Weights of a small transformer language model: gated attention.
Each number is 50 + 15 x the weight over its row's rms, rounded and kept within 0 to 99. Layers, rows and columns count from 0. The size before them is the row's rms in percent of the matrix's.

# layer 8 MLP up, 1024x256, rms 0.158, rows 553-566, columns 0-255
095:84 91 46 59 52 45 60 54 52 57 28 24 52 58 60 48 42 62 56 46 32 64 36 33 54 46 66 38 44 32 39 74 38 45 39 39 60 48 46 49 55 56 41 45 52 33 67 37 25 41 34 66 33 47 64 56 48 55 31 63 36 30 33 45 80 55 24 67 47 74 39 27 53 53 57 47 09 42 34 84 51 58 68 33 24 67 49 43 73 72 64 78 57 46 44 41 38 59 73 25 53 51 94 68 46 53 74 53 32 48 44 79 65 53 52 53 75 51 53 75 52 46 33 32 37 49 42 39 47 70 28 32 38 32 68 46 36 59 53 55 64 44 62 56 58 40 62 52 85 46 38 23 41 50 66 41 74 62 26 46 61 48 50 52 71 74 70 58 83 21 43 39 53 56 40 44 38 63 62 36 69 36 40 41 34 52 68 68 72 60 55 56 63 48 50 51 31 40 72 53 35 49 76 65 55 49 74 49 44 61 36 42 70 46 47 43 25 49 45 33 80 52 33 72 57 69 39 85 48 44 52 70 49 43 62 77 58 51 34 52 33 76 47 58 90 57 35 61 52 45 55 64 74 47 59 62
109:70 46 79 58 42 60 41 55 82 52 42 78 61 54 68 41 51 55 34 31 54 25 39 42 47 37 60 43 64 48 35 10 54 55 60 38 40 57 45 28 52 52 58 36 50 70 45 12 27 63 54 44 34 38 51 45 60 31 32 63 52 52 45 72 44 46 52 62 46 62 53 49 34 37 51 60 47 42 59 41 51 81 36 58 52 47 46 16 35 53 50 29 58 54 54 42 47 45 51 64 32 52 14 70 24 41 53 61 33 69 47 33 46 31 47 56 62 29 57 58 36 32 52 74 47 66 38 07 49 46 27 35 68 51 33 45 35 30 51 75 63 62 46 90 46 46 38 86 48 57 55 33 59 40 60 86 44 48 41 76 45 20 41 62 45 49 65 52 46 50 49 76 56 68 20 24 51 46 41 74 42 53 38 56 56 53 53 57 36 48 45 43 73 34 38 62 22 48 64 38 83 58 54 47 65 84 61 63 44 28 26 65 47 60 18 36 56 40 19 42 82 75 48 37 64 29 35 34 55 39 72 52 39 28 69 48 51 35 37 39 80 43 61 53 51 46 19 45 53 49 73 43 39 58 50 65
105:24 63 31 58 81 47 43 43 71 28 50 56 45 45 45 25 31 32 47 51 27 75 51 46 27 45 60 58 58 40 40 38 79 42 45 35 51 55 34 63 64 49 25 51 57 69 38 65 47 21 63 53 32 49 37 59 73 33 60 60 33 72 52 23 20 58 44 40 54 25 34 49 80 77 44 62 34 62 53 63 43 70 29 39 22 36 36 36 44 18 42 45 38 39 23 50 33 64 80 54 63 66 38 58 43 49 48 24 45 63 56 37 49 57 47 48 58 28 74 39 49 55 39 71 44 52 53 47 38 80 48 18 54 14 22 51 39 44 33 51 48 31 44 71 68 42 47 33 46 38 71 63 51 39 63 50 46 57 53 51 38 47 68 61 16 66 54 79 45 29 68 65 58 42 36 58 60 72 40 58 61 25 35 54 37 40 61 41 44 40 50 38 54 34 65 70 00 59 75 68 54 60 60 64 55 37 30 42 46 31 57 46 45 72 39 47 58 45 67 59 48 35 60 59 70 52 31 43 47 59 61 48 31 34 38 73 39 53 47 24 42 33 70 57 44 49 65 46 35 69 44 63 75 20 53 34
090:64 40 69 19 62 29 45 70 42 33 40 49 47 44 39 41 69 45 39 64 60 55 54 61 65 27 39 57 44 37 50 63 60 82 53 43 53 57 31 43 28 35 12 49 40 30 46 30 60 90 44 38 59 67 50 41 54 68 37 71 54 69 58 32 64 72 55 32 54 43 47 40 79 42 35 95 50 26 46 49 24 61 52 67 39 21 57 39 16 28 41 59 41 39 52 38 77 57 56 42 31 36 93 55 57 51 73 47 38 41 32 51 52 66 52 36 58 65 62 41 63 37 75 35 56 23 56 51 47 57 34 45 44 45 68 41 50 64 43 34 61 49 61 92 51 54 78 41 61 63 27 46 34 57 34 58 45 34 56 63 63 58 52 41 61 45 35 47 30 76 80 40 60 40 21 41 32 27 54 69 32 71 52 42 30 50 27 37 56 47 40 64 51 75 40 59 35 22 52 53 39 46 64 33 50 47 62 59 46 38 35 82 60 38 38 26 47 67 39 33 40 50 32 54 42 53 41 50 60 37 41 41 60 45 32 36 40 48 54 40 22 66 57 56 73 34 50 68 73 54 52 87 70 34 26 37
112:69 53 43 34 51 63 56 35 56 68 49 39 73 41 30 47 41 37 61 51 45 69 55 57 66 54 62 48 60 63 62 60 55 56 37 50 34 69 49 59 44 42 45 50 29 63 49 46 37 75 40 32 57 68 66 37 40 43 42 40 65 39 39 62 88 28 48 38 63 65 40 42 64 34 63 60 32 52 59 61 41 57 68 12 51 49 49 47 33 43 51 67 48 37 66 42 37 26 40 47 54 37 48 55 80 41 37 53 49 37 28 41 54 61 72 34 24 66 52 57 72 55 26 56 67 43 51 63 30 78 47 58 59 62 16 35 61 60 74 82 66 58 29 44 21 42 39 67 85 38 40 46 18 52 53 40 55 51 60 51 60 40 75 39 49 65 67 61 55 45 45 69 23 52 69 51 55 65 46 38 42 44 25 16 24 42 37 59 37 78 68 53 61 64 55 58 56 48 49 53 36 43 37 63 39 52 52 00 66 34 38 75 25 44 62 40 38 42 29 70 59 24 56 52 55 50 59 45 35 68 57 23 17 36 72 24 24 70 56 60 24 59 47 51 37 79 64 90 68 55 46 54 47 51 79 50
092:50 58 27 59 37 61 48 56 55 51 71 38 57 34 57 29 60 53 50 96 29 44 49 59 60 39 38 65 53 58 62 90 59 43 51 32 62 39 48 41 39 59 65 60 60 28 38 56 79 60 79 23 48 50 48 57 55 50 63 66 39 45 53 33 32 39 53 59 53 55 59 53 28 48 27 68 40 33 53 53 49 54 70 60 45 52 72 19 73 57 56 40 49 47 65 28 26 69 64 58 44 61 17 35 26 46 54 52 39 52 56 63 21 31 35 52 62 38 37 28 25 48 74 15 22 64 55 58 21 50 59 58 81 46 52 49 35 29 80 62 45 68 35 31 41 60 44 45 63 48 65 33 44 50 65 19 58 48 48 50 66 53 33 13 54 57 33 25 44 70 55 61 54 39 39 42 73 44 28 53 65 39 68 37 32 40 32 69 65 32 42 45 46 79 57 50 78 73 50 28 72 62 62 18 51 35 69 53 43 47 43 62 38 63 44 70 76 55 41 72 47 18 49 67 57 43 44 47 47 35 17 62 49 48 44 49 38 80 49 45 55 35 60 64 52 40 64 60 27 66 54 54 63 54 29 82
091:38 46 41 28 45 67 58 73 61 36 72 68 59 53 47 74 56 40 69 54 25 25 67 63 52 56 64 49 57 55 66 31 40 28 52 46 32 43 57 45 51 47 27 34 60 49 71 47 46 59 56 48 42 57 37 60 84 69 42 63 75 60 58 63 29 58 60 68 38 35 49 49 52 66 56 69 44 68 40 73 40 51 51 41 71 42 60 53 65 18 26 49 45 52 70 29 52 60 31 46 40 45 52 55 12 46 62 61 56 35 50 63 71 47 51 58 28 58 37 77 36 53 39 46 46 37 52 57 63 58 50 41 58 65 64 42 75 36 55 69 38 54 58 32 58 83 58 45 50 54 36 34 41 47 55 41 72 55 06 60 58 60 46 52 45 78 52 54 46 43 18 78 25 38 31 56 78 67 54 49 55 74 28 43 54 66 27 53 47 61 36 51 28 90 53 53 54 40 45 37 42 50 38 21 59 47 36 27 79 47 19 34 23 37 53 29 36 72 76 71 57 32 75 39 37 15 38 39 52 47 38 30 27 68 29 52 22 72 38 57 38 39 60 56 46 71 64 63 40 57 88 25 37 59 45 54
107:52 67 46 55 73 28 56 41 52 61 33 65 50 27 47 53 45 34 37 69 54 60 48 58 61 54 51 50 63 43 43 37 37 26 69 51 49 31 55 65 21 44 56 59 69 67 41 17 22 69 44 61 68 66 35 47 42 53 29 51 60 49 60 39 50 47 54 37 55 24 51 40 25 06 45 82 44 55 47 36 78 32 53 73 59 68 47 47 40 48 40 49 31 29 48 56 58 36 67 41 44 61 61 43 82 59 48 66 44 52 23 64 33 61 60 42 65 38 51 40 67 38 58 45 50 34 62 54 67 52 54 57 67 56 45 48 60 31 61 72 29 46 43 71 39 48 58 55 50 73 44 66 36 52 10 25 22 75 51 58 98 40 34 63 05 66 39 59 45 60 64 70 29 40 26 36 31 60 46 73 45 57 62 49 58 25 72 62 83 35 37 52 55 64 40 29 58 43 71 72 80 46 49 37 61 51 36 72 57 59 64 62 49 60 59 39 03 74 58 38 43 36 36 54 45 49 49 76 38 63 64 52 55 72 20 52 69 68 45 44 32 43 47 64 37 46 56 53 24 59 57 32 57 50 62 65
101:30 15 42 70 57 48 62 41 60 49 60 32 49 51 47 62 66 42 38 56 36 57 52 62 16 61 74 70 61 45 62 41 60 41 32 54 56 63 25 55 33 77 50 55 54 61 51 44 29 61 40 16 63 67 55 43 42 45 62 00 46 67 44 51 67 18 56 39 50 53 55 54 35 48 55 51 74 72 38 55 50 46 48 62 54 16 75 46 52 58 37 62 66 35 78 57 41 39 52 62 62 44 63 42 68 65 51 59 68 48 45 34 65 40 47 54 42 73 51 24 31 18 68 70 39 47 47 53 38 61 37 56 56 27 66 57 30 45 63 73 76 52 40 30 68 47 73 65 47 32 49 71 58 63 62 57 51 26 43 44 23 43 36 21 10 36 64 54 46 48 52 46 62 34 65 56 67 49 75 43 68 48 54 47 61 33 31 20 63 58 35 58 29 59 55 48 65 72 43 26 72 53 32 34 35 40 35 40 48 49 57 64 63 37 51 62 50 40 64 25 43 75 47 52 65 61 42 32 50 58 37 51 61 36 28 41 48 36 59 70 35 54 07 64 50 46 66 42 12 42 59 26 46 15 38 40
093:42 56 30 31 54 68 27 43 51 59 84 43 76 49 39 39 57 41 45 52 25 20 44 60 52 23 53 75 37 57 75 78 50 59 56 45 44 44 31 40 60 41 48 03 63 33 62 35 48 62 61 41 47 53 56 37 39 74 22 55 61 72 53 51 63 29 63 34 26 51 46 75 41 64 44 78 43 45 73 42 48 36 36 28 55 46 64 63 20 41 46 33 52 49 65 60 43 53 57 23 33 56 59 55 70 63 61 58 52 47 58 22 72 47 66 22 27 58 47 54 40 44 47 50 57 49 37 29 51 47 51 74 32 38 53 51 34 49 66 43 72 28 58 54 73 48 31 35 60 64 65 72 64 43 66 53 55 38 61 27 35 42 50 31 59 51 64 26 57 53 56 58 35 44 73 48 82 47 43 36 62 48 60 73 78 53 58 40 57 66 63 57 46 58 77 69 38 75 40 74 37 73 36 48 18 79 55 55 29 57 22 50 65 23 53 39 42 68 64 61 79 43 38 62 40 48 52 43 47 58 38 83 58 42 60 28 49 42 06 67 57 40 43 57 50 49 39 72 38 62 43 43 44 47 21 18
105:42 74 45 61 68 41 28 57 62 35 71 53 37 51 32 70 68 49 69 60 62 68 45 55 45 72 57 64 62 41 32 60 23 47 32 44 41 47 45 33 35 55 51 72 50 58 43 46 35 56 46 55 27 66 61 50 22 50 20 52 63 37 89 60 76 28 57 50 30 47 57 44 51 40 47 77 73 45 62 43 56 46 52 62 75 53 51 36 55 39 46 46 28 17 53 71 53 43 54 70 39 41 58 63 36 39 42 56 49 69 25 50 32 61 34 72 66 29 56 33 03 51 54 41 33 41 55 57 76 42 39 67 54 12 59 67 67 14 64 77 47 65 46 64 44 56 37 23 39 57 44 84 22 60 15 62 21 44 43 42 67 48 56 57 32 28 69 34 41 56 44 59 47 45 43 52 45 65 58 74 72 40 51 50 47 51 51 58 58 41 43 58 39 52 49 27 40 35 65 45 34 52 49 33 63 47 42 49 55 80 40 51 46 33 66 40 43 50 26 33 48 30 44 43 36 57 26 52 49 49 67 51 48 55 44 36 30 51 49 26 19 04 58 62 35 34 53 24 53 16 47 38 58 45 84 70
093:47 52 23 52 71 62 42 31 55 70 69 35 14 47 26 55 25 50 37 69 50 43 48 54 29 58 53 54 48 56 48 74 48 62 57 32 48 46 46 42 59 20 71 36 75 41 27 67 22 45 62 31 39 46 57 73 70 60 39 40 70 30 40 56 44 61 44 54 64 52 68 51 53 37 33 22 60 36 62 87 49 54 31 71 57 51 66 48 22 72 48 60 22 24 25 72 36 58 73 49 45 71 54 55 69 44 19 39 53 78 42 47 54 76 67 38 31 47 56 50 41 79 35 58 69 70 68 69 50 70 72 65 45 52 25 81 52 60 53 41 59 55 34 25 52 46 50 55 53 54 66 40 31 51 57 73 59 51 38 29 62 31 30 36 55 50 35 23 49 62 41 55 45 31 62 48 34 33 62 47 54 30 47 41 67 26 60 28 60 41 53 34 77 48 41 44 48 52 70 79 42 32 21 37 43 44 55 52 56 15 22 43 36 14 31 50 61 66 53 45 38 51 37 35 38 65 53 39 39 48 52 61 69 56 59 60 50 43 33 69 33 64 67 44 41 59 52 64 45 52 57 26 69 55 21 19
090:61 63 60 56 30 57 62 33 39 74 61 62 49 34 48 47 29 64 54 50 65 74 55 31 58 37 62 61 58 40 56 53 43 38 71 14 59 38 36 76 31 28 26 54 54 41 60 50 25 47 40 54 51 22 39 29 82 59 49 33 60 41 29 68 50 74 53 40 49 69 59 45 43 37 53 58 59 34 57 63 69 48 45 27 39 31 57 62 48 55 68 57 40 35 33 37 52 39 57 27 38 15 27 40 63 26 39 41 38 34 53 51 47 54 41 43 42 38 60 76 60 39 03 49 68 42 61 71 65 49 57 59 38 46 40 55 38 32 49 41 78 49 69 81 81 45 48 36 59 38 30 64 66 33 33 64 44 47 23 44 30 52 65 60 36 36 41 18 27 25 44 51 38 44 52 40 27 85 40 52 60 28 31 44 28 69 36 50 68 81 45 33 50 39 43 36 50 52 62 54 46 25 35 53 45 53 62 34 54 43 65 68 29 38 44 31 43 63 52 72 52 07 46 76 42 47 50 41 40 31 29 27 16 47 27 37 28 60 53 52 48 58 37 67 36 64 33 51 71 42 42 53 76 66 41 39
108:58 88 24 71 40 57 49 31 57 82 81 53 39 36 57 39 84 57 37 44 55 28 75 46 60 61 66 55 66 45 40 67 27 31 46 46 45 48 68 65 49 46 24 59 55 17 71 65 37 73 28 41 50 38 77 62 37 24 50 44 39 43 47 47 62 77 41 30 40 59 32 52 41 51 43 76 46 39 44 32 53 26 62 58 36 63 42 80 45 34 66 56 63 60 70 39 75 59 62 31 49 62 72 58 68 49 28 72 24 72 38 31 52 50 64 66 51 46 39 52 44 35 35 62 56 59 41 53 64 44 34 45 55 49 44 51 27 23 46 49 38 52 56 41 42 45 66 63 75 67 64 41 50 38 31 51 42 75 27 81 70 60 65 63 33 38 41 64 59 48 53 65 63 55 29 01 80 69 44 66 54 68 61 32 70 49 54 81 69 48 54 66 41 59 64 67 70 68 55 65 67 71 38 35 38 41 57 78 55 83 63 30 37 71 71 50 55 36 67 55 56 35 31 53 57 57 59 61 40 58 54 49 79 23 34 49 69 52 49 56 42 52 29 40 37 57 54 61 65 49 30 50 59 36 51 52
# layer 8 MLP down (transposed), 1024x256, rms 0.0721, rows 553-565, columns 0-255
089:68 40 52 31 57 00 61 27 42 59 51 63 49 29 49 20 30 48 48 43 43 39 32 41 49 51 86 57 60 45 54 64 67 40 47 69 47 67 48 46 53 47 16 33 50 29 61 53 48 50 86 50 86 39 46 44 30 51 54 52 51 42 60 37 48 38 47 51 55 60 60 55 56 44 77 37 43 66 53 41 50 46 66 10 62 70 76 42 49 54 65 38 07 65 56 61 19 52 57 81 58 50 73 48 46 34 24 44 14 65 53 49 63 57 59 40 44 43 42 49 54 49 62 43 68 41 27 41 64 56 14 67 54 61 68 49 55 48 53 46 58 47 34 42 64 36 58 50 20 42 39 44 79 29 49 29 73 44 46 51 42 48 74 52 68 57 82 85 42 62 45 53 69 60 67 48 53 52 07 58 61 53 53 77 58 83 31 36 55 15 42 52 70 61 43 56 63 49 57 56 25 64 54 17 47 57 44 68 37 37 37 55 50 78 51 43 53 44 60 38 21 58 69 36 70 57 46 47 54 46 26 50 54 48 53 48 47 52 52 47 48 34 49 57 45 27 75 39 53 84 44 70 44 50 42 71
082:38 45 22 51 53 46 50 60 13 68 38 61 72 87 75 35 37 49 61 68 53 50 71 33 67 48 49 45 65 34 59 40 44 54 47 69 50 32 30 49 52 68 33 44 23 40 47 53 40 44 59 28 60 60 33 42 47 32 51 30 52 71 36 49 41 57 82 32 66 33 24 48 52 41 64 74 27 50 52 34 25 42 49 76 42 64 63 42 57 52 41 42 53 46 65 55 61 40 78 36 29 55 50 70 43 66 57 52 71 33 15 55 61 40 12 43 60 55 85 70 19 51 69 28 42 52 62 62 74 47 69 39 50 49 39 57 49 49 36 81 54 56 40 87 48 57 47 53 38 39 44 49 46 46 53 34 47 38 68 39 74 23 53 36 79 53 62 26 44 60 60 60 42 47 39 51 49 56 69 59 57 46 67 31 40 34 70 68 15 32 40 35 34 41 50 15 30 45 55 52 45 45 59 34 40 29 68 61 46 99 44 66 45 40 40 38 62 35 47 37 67 61 23 52 49 75 65 57 58 70 78 50 61 63 72 09 56 46 48 52 57 59 37 49 64 51 58 44 46 24 54 40 39 53 39 36
072:42 47 98 39 37 36 50 38 61 30 43 35 39 42 45 42 36 38 53 63 28 37 18 44 31 40 34 42 38 56 53 30 56 36 59 57 57 60 67 73 48 68 42 32 53 61 49 51 44 64 49 38 43 59 39 55 58 44 55 63 54 52 50 33 72 72 52 46 65 60 35 48 53 51 39 53 47 40 39 62 48 30 35 58 46 83 54 50 52 32 60 42 46 41 52 30 50 72 70 46 60 62 45 68 64 42 61 49 55 23 73 47 47 59 80 70 14 53 47 34 39 43 42 52 30 44 77 44 34 50 50 47 51 07 43 52 70 41 51 53 77 24 50 56 52 64 30 19 29 50 48 51 74 42 61 62 36 21 69 51 71 21 56 35 35 65 62 33 69 49 63 21 58 39 66 34 26 89 73 62 37 44 69 41 54 51 38 38 66 46 39 61 63 48 55 67 07 52 46 59 67 58 34 67 72 37 43 84 26 34 82 54 62 92 49 44 45 32 57 61 14 32 50 47 54 57 59 43 72 60 57 46 39 46 59 53 48 40 33 48 28 61 44 77 58 35 54 29 31 48 18 45 67 33 70 57
103:25 85 52 79 47 36 42 36 24 75 62 52 74 37 66 67 65 65 24 26 57 70 42 57 41 51 58 33 21 37 50 84 46 42 62 45 53 60 47 49 33 43 66 44 39 50 60 42 41 51 41 43 54 65 49 63 55 30 73 50 59 53 28 32 77 37 52 47 31 25 28 43 50 51 50 66 57 80 45 26 29 56 60 60 74 40 65 48 54 58 45 65 54 32 47 45 23 55 58 45 62 54 46 56 53 38 47 52 35 69 62 27 45 34 34 56 25 80 50 34 78 67 61 71 45 95 59 43 54 75 67 35 51 52 35 72 62 36 31 68 53 52 69 42 45 51 10 47 36 49 65 45 16 39 66 58 52 52 31 58 43 61 47 68 68 29 20 50 63 34 34 60 44 54 49 37 61 32 59 67 45 43 47 42 40 47 38 69 45 39 70 57 56 27 66 43 21 33 53 78 74 73 47 44 39 56 55 29 49 58 36 37 51 25 44 47 60 48 54 28 68 64 47 40 50 43 62 33 76 36 40 34 71 69 73 61 16 62 39 62 63 58 08 43 47 47 66 53 47 61 54 49 47 66 66 74
023:46 71 52 42 62 58 59 68 60 20 63 56 29 21 48 44 39 67 45 44 38 52 39 54 70 30 64 57 67 58 60 62 58 56 52 56 53 37 37 53 53 65 35 42 89 58 64 65 47 52 64 56 59 59 42 46 26 52 45 58 41 53 33 47 37 49 53 53 73 34 53 33 81 65 68 48 36 79 32 65 22 47 63 60 30 30 51 48 63 37 43 66 27 62 39 59 57 66 46 30 38 53 24 60 45 67 64 42 30 62 40 46 44 51 41 62 54 55 59 69 26 51 35 53 40 52 55 68 28 45 40 67 59 56 49 28 32 61 42 24 42 41 51 41 29 69 77 58 35 33 47 55 45 95 63 59 50 46 57 63 26 52 47 62 37 62 46 73 64 60 66 33 48 68 51 44 43 63 52 63 74 26 71 60 24 09 18 51 33 46 39 31 59 74 62 68 60 33 69 47 39 52 32 19 61 48 43 26 32 55 48 44 14 46 98 40 55 36 71 36 49 34 45 61 36 17 49 45 36 53 50 74 67 76 40 63 38 52 55 49 59 46 75 81 29 46 61 43 66 47 35 64 36 73 83 42
107:87 19 87 47 79 29 70 77 24 65 63 21 63 35 57 75 61 49 57 46 61 66 76 46 64 41 24 63 35 32 57 79 58 29 55 46 73 55 29 49 47 59 70 41 39 70 54 66 59 55 45 54 37 71 37 46 29 52 60 47 43 35 35 55 44 36 37 36 41 41 27 59 41 47 53 32 63 49 48 75 58 37 58 62 26 64 35 41 50 29 80 54 55 49 45 60 63 41 34 76 48 43 55 46 58 50 84 30 61 53 34 66 65 38 35 43 35 61 41 19 47 49 40 56 65 37 73 68 24 46 47 63 50 69 27 70 38 64 36 44 36 53 59 58 23 59 32 42 80 82 59 61 41 37 34 36 58 66 63 74 83 67 55 49 41 38 51 28 34 45 53 61 43 56 71 75 69 58 36 60 46 52 54 58 41 80 53 29 61 47 49 54 71 54 54 65 54 67 36 29 41 28 51 49 56 31 65 32 16 51 51 59 36 42 26 50 76 46 52 28 55 54 70 70 68 35 43 35 25 84 60 65 16 34 45 34 49 52 48 50 37 42 42 45 45 59 49 51 66 70 54 48 57 48 55 41
115:64 49 62 38 72 50 27 40 47 72 42 44 66 45 08 39 58 23 60 49 47 39 47 52 52 25 75 46 50 59 41 44 58 37 44 51 61 57 42 51 44 57 45 51 41 44 50 67 56 38 45 64 31 44 59 68 43 58 69 79 47 58 47 63 44 46 25 44 46 59 56 56 37 44 46 46 28 39 38 40 45 46 57 56 16 61 39 11 49 50 37 31 42 64 58 62 57 30 46 65 57 45 52 64 53 60 76 55 61 40 79 39 42 58 51 64 51 44 63 54 61 38 64 53 44 63 31 37 69 65 42 63 50 69 30 31 49 43 78 38 58 46 67 42 42 26 50 07 28 97 33 63 63 72 37 60 30 47 48 26 41 47 43 21 67 75 65 20 52 59 42 56 36 67 24 66 31 37 42 62 11 53 46 44 60 43 26 41 49 58 48 65 43 41 52 54 26 36 57 33 55 51 47 32 34 35 84 46 54 70 54 85 32 44 54 57 71 45 43 40 60 42 56 68 53 38 15 75 70 75 38 18 59 60 41 35 38 49 43 27 63 26 53 91 49 14 56 63 52 51 41 70 51 30 38 68
097:31 66 68 78 67 36 50 54 28 27 62 48 49 36 61 56 45 37 58 51 59 41 84 50 25 47 73 60 32 21 55 61 55 43 59 52 45 22 37 57 62 55 59 76 46 63 59 74 38 48 53 33 42 60 45 68 55 77 45 73 55 78 78 44 46 54 26 64 46 73 62 48 32 35 46 62 62 49 29 45 35 29 42 61 65 52 56 38 82 44 72 21 24 41 50 40 48 49 65 32 64 47 63 33 44 27 56 54 33 57 37 41 24 40 57 72 54 46 43 24 32 43 47 63 56 37 20 71 48 43 54 37 48 44 54 86 42 44 62 77 68 51 35 42 36 34 58 30 48 47 54 17 45 69 30 57 46 38 53 61 46 28 39 48 57 53 50 46 47 38 51 48 43 42 43 57 60 42 64 68 78 59 71 66 48 58 56 62 37 32 74 78 58 42 56 09 55 33 37 61 35 45 39 53 31 58 63 57 87 86 59 35 52 55 65 52 45 67 41 66 56 65 36 45 60 31 66 22 74 49 54 61 58 71 54 32 37 62 37 20 31 19 45 43 34 50 82 35 33 49 63 42 43 68 83 61
097:37 34 41 63 48 59 52 70 21 69 64 83 78 48 38 53 77 49 84 54 52 71 76 47 65 16 63 26 66 58 43 47 58 45 57 72 51 60 39 48 56 57 63 51 54 47 41 60 68 40 74 18 38 40 37 67 46 34 60 49 54 48 45 40 44 25 50 42 50 51 76 62 60 54 73 72 91 43 41 43 57 45 63 53 59 55 67 24 44 37 46 58 62 10 79 52 37 72 51 67 44 31 55 37 41 40 57 51 67 69 95 50 51 62 52 30 40 32 38 35 37 42 49 55 53 46 52 55 64 58 67 46 33 45 57 63 58 35 35 26 84 42 49 39 55 28 51 59 44 59 61 69 48 44 40 55 37 62 54 31 51 38 37 62 57 54 15 46 36 53 43 42 50 79 57 54 42 51 34 53 42 45 56 75 19 38 47 43 43 60 48 62 53 61 75 66 43 47 71 59 33 79 39 47 46 43 68 54 61 35 60 17 32 53 70 37 73 18 39 41 54 53 42 46 78 68 44 42 25 62 24 70 54 47 46 24 60 08 67 80 51 58 38 46 79 38 26 68 43 54 42 55 56 34 40 57
105:95 48 46 55 44 56 92 38 40 24 55 40 50 68 51 60 45 30 73 54 58 66 55 66 66 54 99 56 47 36 49 76 57 35 45 69 67 39 69 56 72 74 63 70 39 77 61 51 35 42 57 32 45 57 34 29 48 43 72 30 58 42 61 37 36 57 58 54 40 33 40 47 34 50 48 63 47 56 48 45 47 59 48 36 38 56 41 53 39 26 33 37 51 39 42 51 60 45 24 61 71 44 42 69 41 44 46 59 65 57 20 46 80 56 49 18 52 70 73 88 61 31 58 52 56 46 38 44 52 98 39 53 64 42 54 59 70 64 38 23 48 52 41 52 44 23 40 62 58 68 73 55 60 38 63 37 55 37 59 50 20 35 25 63 49 34 47 45 36 44 53 73 54 43 48 70 11 55 51 40 50 54 49 45 68 64 75 59 56 68 39 58 63 76 59 65 43 50 60 40 45 68 65 80 46 41 58 39 48 57 61 60 59 33 32 30 54 31 60 43 37 99 62 56 56 53 56 47 63 56 55 76 60 75 66 53 49 40 42 43 40 60 67 42 78 23 48 73 40 70 40 52 49 41 48 66
126:45 49 36 44 75 52 48 42 59 36 38 46 40 35 68 60 43 33 38 64 43 53 55 24 43 15 84 40 43 47 75 52 67 52 38 54 44 30 19 51 39 61 51 69 38 45 61 56 60 46 89 53 47 36 63 51 39 45 34 54 72 47 53 68 73 63 36 40 47 34 59 51 57 59 48 42 29 52 24 45 45 32 63 69 33 75 53 63 58 11 44 63 47 61 59 29 52 41 82 65 54 35 70 61 89 36 40 60 40 48 77 36 59 56 61 67 57 42 36 61 74 18 33 57 68 50 40 67 80 55 47 43 46 31 74 38 66 32 47 57 49 61 36 63 17 27 52 44 50 41 54 58 58 53 23 67 52 49 43 79 53 66 42 73 58 45 52 42 46 46 65 24 40 62 37 53 44 44 45 73 38 45 35 67 38 50 50 51 40 77 32 59 45 52 15 44 28 72 39 74 50 39 45 54 45 43 47 70 51 63 18 28 40 49 56 56 39 70 67 23 46 76 13 68 42 67 58 44 58 83 69 75 25 24 55 53 52 50 37 43 57 29 64 51 53 15 67 51 64 47 58 39 26 44 42 63
097:66 45 70 49 61 53 83 46 55 32 51 56 43 38 32 53 54 35 69 32 46 72 42 44 51 55 46 43 39 82 38 41 54 39 63 54 38 58 59 70 53 57 39 49 76 48 35 40 60 49 30 30 52 56 28 68 71 55 57 48 48 62 64 65 66 37 45 58 63 65 65 31 54 68 19 46 36 37 34 62 52 27 27 56 33 62 52 57 33 13 18 59 42 59 51 62 51 44 50 66 30 51 60 60 38 54 54 67 80 46 53 25 55 61 36 58 36 61 38 34 41 71 56 60 55 31 26 60 44 68 28 43 69 70 46 40 29 37 56 58 24 53 63 78 64 73 53 46 44 32 60 51 45 74 39 52 53 99 48 46 55 00 47 60 35 39 07 46 62 34 36 44 33 82 38 63 55 69 52 45 69 35 62 56 46 40 50 32 45 53 50 47 45 91 60 54 66 22 63 37 48 35 40 39 23 59 59 40 56 55 61 69 65 50 83 66 41 66 69 36 68 65 50 72 32 55 56 27 36 30 68 53 41 25 45 28 60 35 61 53 40 25 53 49 65 53 48 31 50 36 63 62 44 46 59 34
014:49 60 60 69 51 53 42 30 44 28 77 50 83 49 67 85 46 49 50 18 79 35 38 64 31 76 33 57 45 42 67 88 48 52 44 42 58 41 35 44 34 38 55 48 49 59 46 61 51 46 63 50 40 38 72 59 62 21 44 52 72 51 43 43 89 54 34 65 47 40 27 43 45 75 51 39 55 62 64 44 21 55 47 54 72 49 53 54 70 49 51 45 35 65 36 49 51 37 40 65 48 58 40 36 47 70 42 38 56 50 12 68 54 25 56 49 61 22 52 68 48 50 29 48 56 56 78 54 81 68 49 26 36 60 65 35 46 27 17 01 66 52 29 75 59 59 61 64 42 43 51 23 40 66 37 73 40 47 57 48 25 38 22 66 60 34 69 39 53 67 40 39 67 54 65 54 31 39 61 44 65 68 36 42 61 49 31 37 53 40 45 61 44 53 42 50 61 27 64 50 38 61 62 54 34 44 49 59 44 64 43 43 66 56 28 53 62 26 43 46 23 66 52 44 56 39 56 13 57 53 20 91 54 68 63 76 43 36 69 61 38 43 61 49 37 41 62 32 62 51 57 66 43 61 14 41